config.toml
n_layer = 17
d_model = 192
n_head = 6
n_kv_head = 2
head_dim = 32
d_mlp = 256
vocab_size = 2048
activation = "swiglu"
norm = "rmsnorm"
norm_place = "pre"
norm_eps = 1e-05
positions = "rope"
rope_base = 100000.0
rope_fraction = 1.0
qk_norm = false
attn_scale = 0.177
bias = "none"
tie_embeddings = false
parallel_block = false
init = "normal"
init_std_qkv = 0.015
init_std_o = 0.0
init_std_up = 0.015
init_std_down = 0.0
optimizer = "soap_variant"
lr = 0.00542
lr_mult_qkv = 0.7
beta1 = 0.95
beta2 = 0.99
lr_head = 0.00809
warmup_steps = 200
schedule = "wsd"
decay_fraction = 0.747
decay_shape = "linear"
final_lr_fraction = 0.0
batch_tokens = [32768, 65536, 131072]
seq_len = 768
doc_mask = true
train_tokens = 241900000
steps = 3707
dataset = "wikipedia_en"
Each number is 500 + 25 x the weight over its row's rms, rounded and kept within 0 to 999. Layers, rows and columns count from 0. Numbers have three digits each. The size before them is the row's rms in percent of the matrix's.

# gate: layer 11 MLP gate, 256x192, rms 0.248, rows 77-87, columns 0-191
# up: layer 11 MLP up, 256x192, rms 0.256, rows 77-87, columns 0-191
# down: layer 11 MLP down (transposed), 256x192, rms 0.249, rows 77-87, columns 0-191
gate77 104:516527516542536470514517521530453513474507501474515528475513485488466532501502511521470493511576535499508510512482503467506557513512469511480502510488497471510502513496487564498541532479464463473486507505477497482538537480475527489458474538536482480489502526474494518448510501528499499515460526523464480474511516533538503486506524504497461501483509472518511534521511511510483496500489517474503541482542528493516513490462488523534499500514498552479497467420491443544483501481504552465543487473486483498471464482455460498493496507498482507488501519479469493513498500490480539540
up77 098:515557555483495484475565502505497507491507518504529496506498490469500535513516495531502525539527525489503533508464498471544492516453476464481481525484505494523509533490479489506535499509426461451506515499476490473485484514498489476498447528464489498464547495444518519453490493516496536508511500511485471504501517496535480495495471509483520506504470481474535537499467482504494545545495499495553519493530499523454502510444446519518520507531488530504494489438514499500501489510529490476522492486516488515491486460480493489482486512474510502461511547497486545480548466508472490548
down77 102:498504514480502483498497543509476519498480453495520510489513539536500493513484542471517519490556471501518485458487470492496529474561516484481566489507506512503485492517489473474444516510506480508488517473467454511533552525496492488487542492518495477556487514476550492508518486494556501524497497477561542495520473474464445497495512471463492516505477480528490504491487508478526526539524493500501504504484496525546486457489511535471474468545451500513546524493489480472476510528467468531477502510541460488499491502535493516478478524475472522469538490503492493465536490501491534490
gate78 107:506534467549487485503491463514515491528473525489498476492511476492513477498494500507486517506508517493501493454462541455525516491486464500522504524475492452551552531480424490488495437449522456539488537464545511489500488441494466526538478502535466498462534513467541503507506483516513535506519483501458500483481483508532502541480475517489527514541495502478537481493542435486530497518470527534521477494533479514471507552487467479502494515505486506501505484509489472488512488505500503510499490515486478513478503506493452443516474472522511483499481502483469488483461524512521486480
up78 106:494529471500489512495475463490506529557486532533483494496499515556487494509525508470538530512495504517478509498462523498512519502466506513508486487474528477490516482491485529510478483516499506535495469491538479469440495450494511562510487473501466545498499479526543524513502536538451549501519462538504493498450509492565502553510455509499519481481503514472487491483477505528521508532498502531519487507531530500522479539464500476447496509493464522526491497476523521466486485515449502516528554507496522497547539480485496446526449498505511480485483498512475459481523485518518482504
down78 107:540496498482486486531478457460493457492488490515521477515505473495514527483510512509526487469506501483513542467491487506544503504483459454548467506441484492501526524519471451496494498518482491523498499492441492508516464490506478557466490533491492488480493542457490465444486457505495477529504477514526523511479542507509517522544544514467523533500465524518483501505506475446485516480525503523516478459515469439514474553525510535512486514502521473516540505468498513492491459453530514528498527483495548524504489468478545496488494513484483477477466464506519484484524513497519502527
gate79 099:536487507503491522517533546504485497492469492508524497533472486480482533497499503493529508525533501578492471516500520522520510486489490494504534510492505536437489490517494510499475499550511423486520518501551479506542503499525480533512534495493529446495535515506501493515498458499551463500478445489491508494478510496497558486478470479441549488462464481471525538536535484479519529458520500492494493509503530493476501493507480519504553468489483471515448466521519478509529526507522530479550506528538512513485514466489521479487502493465498488486515482526525493475533485462500488508
up79 095:498530496511512484485512482521536510489493515503471484467524457487502457508491493502511493466483493487506567425512490511496490490532474515491506522528479510566514537519495498549481567480559465531439480507483480470503477471478488488514513503516485525549497491449468504524483468495485501498478531485493520534512501498468501482487530505500461479475517509476517506474542483486518518478511525560537508474501513483458454509505491475549513514488500538510481497507474466489481518522455535545481496481543540485472507518467497491502502504521516493562515486522457509533487515509500475488
down79 097:516524531536501502543482498513518451504495471510498426456509487493478494459515489513464540483498497520496510490496503500509467529547466524484494550458463478512473523527524476545471492462542532516474499503497494491481490492507477499531517471480491522508456499521518525526451512476521500528541506489448498500461496514508508492526514504477532523550536520487487544494542482460487495525532491478462500497506434479500505496559482504484492474502519511513507535480504478521494493493471481513468537460489518494461466515443469531500456507492537479495487508497517526542499517513473535479
gate80 091:453532520543500535506491507527462475522511490483498487495508464511511496530504464514561514466549537555476482504465524470486513503529527472502501542510448490506485470545490529488499509487470487510484484488494498479494466465460488509544480496478498474505487491489519493441512489471500541512495513518451478476536472535493503535512500472517532512521481479507504510504467526512487478525468471430524506520498524465489491493519539504462488511537488533508439520468476468505521521473435523513461483496541478475487481509474500492479519503505500466515526493513498493483503512489426500519
up80 096:482509521538468491485499550487512471487490515510505502500487540455495458451548448489477495457492537578500517516543465476475543507521496497541523501497494524516510533487488519469479530510466565507468513447485477515493492487469480493483515450475498512489457489474504518495506500494505524531477466475502469496485547514493477455506497512498528510525483487482488472523497502535524538530468481494523469489501540474468512524512497488447482489526499495497514474476506511512517527527474558483447480499469495490504494484500506501489494471506509512514483462554505485518446491521469460467
down80 100:508473477518507497491513521474475503528489513476497494527496545477476482513496470446515534488501486494525533509489489506442501501451484483515526416531493482496509484483464453482475504510511524519492474494505469481514508482483487504531505505470462482515500463520483514530487537479493497495515503544451516487532481487508506477517502479513452484453488539522411493513473528521503464513499518520561504509473482493473509561507514500501500502524493514522517443493529530478469468471555509521504505461529482513544492467474498537493541493501531511459476496498519506507515516472472472539
gate81 104:476508512528484478457465484482506497460484490503519533489548497546477482533554468537526494527444542536489476502487497507484467513488521494498443510449499502457488551533501494533482517524527497502493471476519490537539477511499515511506481505528560510478526500447479489533518496511518556514482490533494503472507495508536491500503476514533481485482472468471521524531450494486490501534508525501512492501534523473509486531490539498526518535511498489471513486481484510498487500489505504514469484511434517523554543497485524491461498528524483484463546456458518532468489490520509476482
up81 101:493521473486456498514550488497522510533507516474523508489531475485439480515509544507509454478504501532526518538477480501487479528537475494544498476489501471472516475492505535490470504504543502496505497474502461475512476455532470497473537491499487537483489474482505483503476506494469487517484494520479464455513516464484518514497472558493497444485475504496502503500503520478497525503474550459482528511490514472563477532500510480477473510501450500514440491471488489458530543522493470515527453495498478481505517484512505494501501453487497472462466450511434527532464476462489497507
down81 100:425481525464515541492482465504509535466504447504484521548509487511480465477472504524494499502488455511490506471512512507527442465548466469500531482473472460471460500510521463516494503504517519487440490514482489506548509485517505509517538470486465488517519518437479533517497473503512531543478522500508460486501509514476518513479470482506497514489497483512523499527518510522491529469499450488432504516529515477505487490542538489507461477564531464467492491517508506479494491524498525466501517526514473497514544490499479485504458500469498490511518469476489543500531492476485470520
gate82 112:485474495540469539441499474498495476481490505505472521521535500490511498530489489492484468556486508478506451490517473537490470462446484447505497501487517499473515490481510515467492496509474472486480508462478520499507448483496492487486483496559527513468504498487504511512481508529489533475522484497461515455499487489501492541503530480489524464541458525495476498534467463511530523504476479524559476488515513447521553463500468499505506499537511548474485469458508491484486494471498507477472498517506479512501543488489554486473502543500528509483537483473516479494526505509565460542
up82 117:506504479474446520461491451483493517511500435459496494468488478491528510512501506495499481545476499475504512504477526497533451478466529498498502457498453519492529501502512476482528484484527497504495503514510523475511520493526511489504475498510546501459480487493515494480525449483498490525501502471525480442527544539507489513487477522488502511482511516498520472531472468544505519487476484493515459563508512491504544481504501490514483486540516476487523475521529494494468539503482489523498487520537525598524556549513503467533469531539494495526516543482526481466519476476519489532
down82 100:460481485477524481513483499485545500485407491530492480546514470511497514525511542492492496509503516469536481554494514465510470507532513508515495499537540515496521503505500573542529455467515494489546490491535561552503444536541526506455508522504524455465506479568504507478461501498515475529475522511531484457532507457509527498509530528507510501495485504492530497481510493486539455514511472527497495515470489489496492480483528492479525502469504483524504506516516474466474482518504508507506545485477558515471519490497527546490493511480495496499480495485513505494480504514477506505
gate83 099:488485550451522478486525482481494515515488498516473516520522484501487493487520511468542526534481524499485513522502496485502470472476507483495517487520501507505532474482511480465498457534532538483515505512506449507491545516453509549465494516481511504497531476496498521493489455508503492456470510534527479507547525516500498471510545502513521506475417475520534501440520453499497520490473438528487490534507532471473460514502490514469481503512555517509523531502513482496512515498464509431449547493494507518523509510512514519495532498465495533498485529484509451472525518486519462475
up83 098:486477482467505506516473519479504476534508503434492473502490475519468482495466489502467495450527507530500547503474539488481492501511495503484514473539539464506483477464515493532490481544527519511488554497554533477485486472513527493528514515516463477526493571536489456471521514488530509514454531487478521482479502513491487513550484479489512502553463492510564488475478546522523454492448484493498482498506495512540505479492507543516510496533486534504520493478486513456529518497484454500528513526489507435466472527492491504493463483508499493533473490509514545499498472490483495499
down83 100:488508471516440509512482483483496504536449485505518507493506496513498523513497510502504507521531478477496503515506498514511499541485582498496500468485507480466501507540577431523475540488496516471473505548502436493485498454518503478489523501544471542520525467476507474444465518508515502552485460503515512539508521538467515551506534485493517493515479528524507493480524457492515532482465500494462523489488474512435527480507475479468525487497487512483508527511465456491475530488517518487496476500497484538497516492499514479490528502484529507511471495496527497513511504524479504565
gate84 097:516514501480492503449480524477472505516482497493500539505520515494508535492505514462500504504510514513544478520483516474493495524473499463486503556497512500509532488427420535437490508506508485506521533497494499508491535493492465494514509485548507450558491541516528460470487516518510443495491518494516524461493481572515514424487492491444498538498498550527457499543484542463503517518482500511519493509495494546528524477470497507481534495485478483505508531485510500468511492533495484493538505496476500483516483516506520518483505526506496522486471536495482485454473504526477469504
up84 102:560477487536532506480481444481536484486511493492461479457511500486484484512487508509517541472484507474494514476493530531519494542484486494530506516521516487468525480484463495508461497482527487552512526499505511428526484535498486483516503487520508482507536511486495496477478537532508453506506480488500519488462525499549505492497503476506494494517484536499544508503528464500451506492534471504536544493482497517515510467483518474487536440457475473511553520534498496489499463480485480528501515521482474495473491440493503445434508478547496484521501526470483504520505468533464472534
down84 103:520483465497497500478476496507491463514514484493475529445519499514530483533463537527547521493478497504539496489478496466525504505476551486507514532479490444455484493506456606517502481521527484498491527517503495449503483501542470516552481555514496518485495510538528500507517501485528488501517508493524517508520488546485487508540531479516477522520472532496510495483493483509472509460469487484465515498485514468512493441494507498505495448523510510496507489505520530474455537472476501524546489503512498515463480482494467536540482506543474507480469461512522515472496513539516503538
gate85 099:501554458484505495458540454450462512511515519447499513520488497537500477520509449528513477476478485465501464453509479525502442540498515499483496494510512471499519477544491462501449509488479521496477552472512486483486539486501495537496492490495515534513466455469487491500479517511540475492507527476517507509526501490532453518483459533505555519511503464501510477521483555524504511529483484528487493505515499500483529509481478519519522501510485477491497491489537466468447493506535483458538516460527511479524528497528513518512539456497525491485441518509484498520457475521482485495
up85 101:520486530477479537479494504444476491490463477537508495487481542502474534489486485463521539540463487515498512503546461504513544546527501491472461520549475472529489507487454511516516464482515466460531486509533511465519544497506541504506512521535478487507469524494544484473516480509522531488490546462478482520503507527486508473551489518482523526521493532515510488478510475476498475492525504493514485548544486482485530482520489528500497508533489513512465507492445538483510491521532497458505511491492477505457473479498462481485526484478537493535506536537513513429526508488468479480
down85 099:481491496456487507502512502512460484497544521510527475482511462509531497534492513494521527493512485515446466512522520476501449496503491504518505484502494502511486523487470473460509468523486490512515519544483528526507521533476507542497511491494504552466483507522582534474511490535536512495449509523536507499533473524501510477519501511518455535494453537513528482519475450516489467487499538499544469499499522481531462510524515535513521513495491493509494521485482535516484461479468469482530491513533520506505469520458511460445489518513505549518469564467512479484489518566500486505
gate86 101:494462526484507490528505551545470486461497511490463478506547502510499493484514493515519504512509524500511484497548507520494538472485494500491482508551510481539498487510507469531526502552508483525441476480491522531503531503489500510521535499487509507502506525473469534513496509519554514498448507503515520506497462498492489507535498540459485518528480496503476552546496500431485513515488503489539512517480467525464536489501488472482483527560463477489511469452507523492513540527520479487467504528549542511511467522502479481507495479518522490543517499543442443477463477511503468523
up86 105:496515508518541480529513488487454510477543474456515479481510546498533490496514526512502492540465498527465472533531523520502486555498506493462525531514494515536503506507506509519485479489459493453490511491475515535502483512490547514498471470503478510478529497491477496498472541552527550523484522517533519520488480508517519533564514475503496519517513510463503528540479478494487488506522500526455518481453485427498486507524513489485489473486523496546497479470529506513542472479485466511477514508516548509477503501535492490512471503456488525526466508461510470492467516525441548459
down86 105:565569491518475527481520491514512523515503515495457486481468468511478472512518465492510511540509519510483482489469485528493511524471525494496515499476521512465511469490495398509492489483500485465522506491487506494581471494534489525493468517479492507511508492539557487517540457547521481510512492498532510463503499497501496499530459505487505498484502511469461478492496490555503476470498514497472522490514522479549474501481487504483488535483491535483451535482544506552515477480522471487504479502504494491518504507534441493504495510454526480444526505478534509506535503505534517497
gate87 092:493484453493510515506468513522535439545488546484543512526520504452484483518457506463502493507513505498493516531465453523507445534487501539514478515489538516573517482517487459513476517534494518473497590475512494500508512467536511485486523527508515485485531482567495522503508482480473531468507496501503517493524464460467505503462475497482520519482510473498434470512509508499482501476503498486493525469512494510480504476533502522534537495494501510484476543529490495539540503499507486498522484534507467502497527474475545472509460513510531548493480518486481497466507495473504504481
up87 093:499479492508550482554508555525515530487513503523516470480482485504481483536499467513464528482544467473520508493490512474424509507470551496526454492474527476479528460516515493528495512532513553506480518508485493505507525505466572515491506504503503487482539504520516502484462518483508511562503486477441493473471518476501493511488494468485478508508469455508467514450484518513477501515463467486512490490504493497474517499480488539507483501509484551513475461537529533459512490500513489489488491460495532503494492510461488448575512504467485471479455510511482508521495518532494502492
down87 092:483525466499524502475529529507450477475527506506475517479479539495470480514503514508503492483475483528458494513533522545465464504499481473458536533507488497491515482544467465533507514500510502492547513521488554587504452495516473495508491495483528514541484531455478510486516475502539509470500488512440476478517517492463489509527471552491505518502498496573489497486475505488501503517510534494492531505507519508522480494511458512490487492451532500514506485482486494488511490549482534524505503504535464461488479431497500483533503521498462508504500527509492524491461480462463471451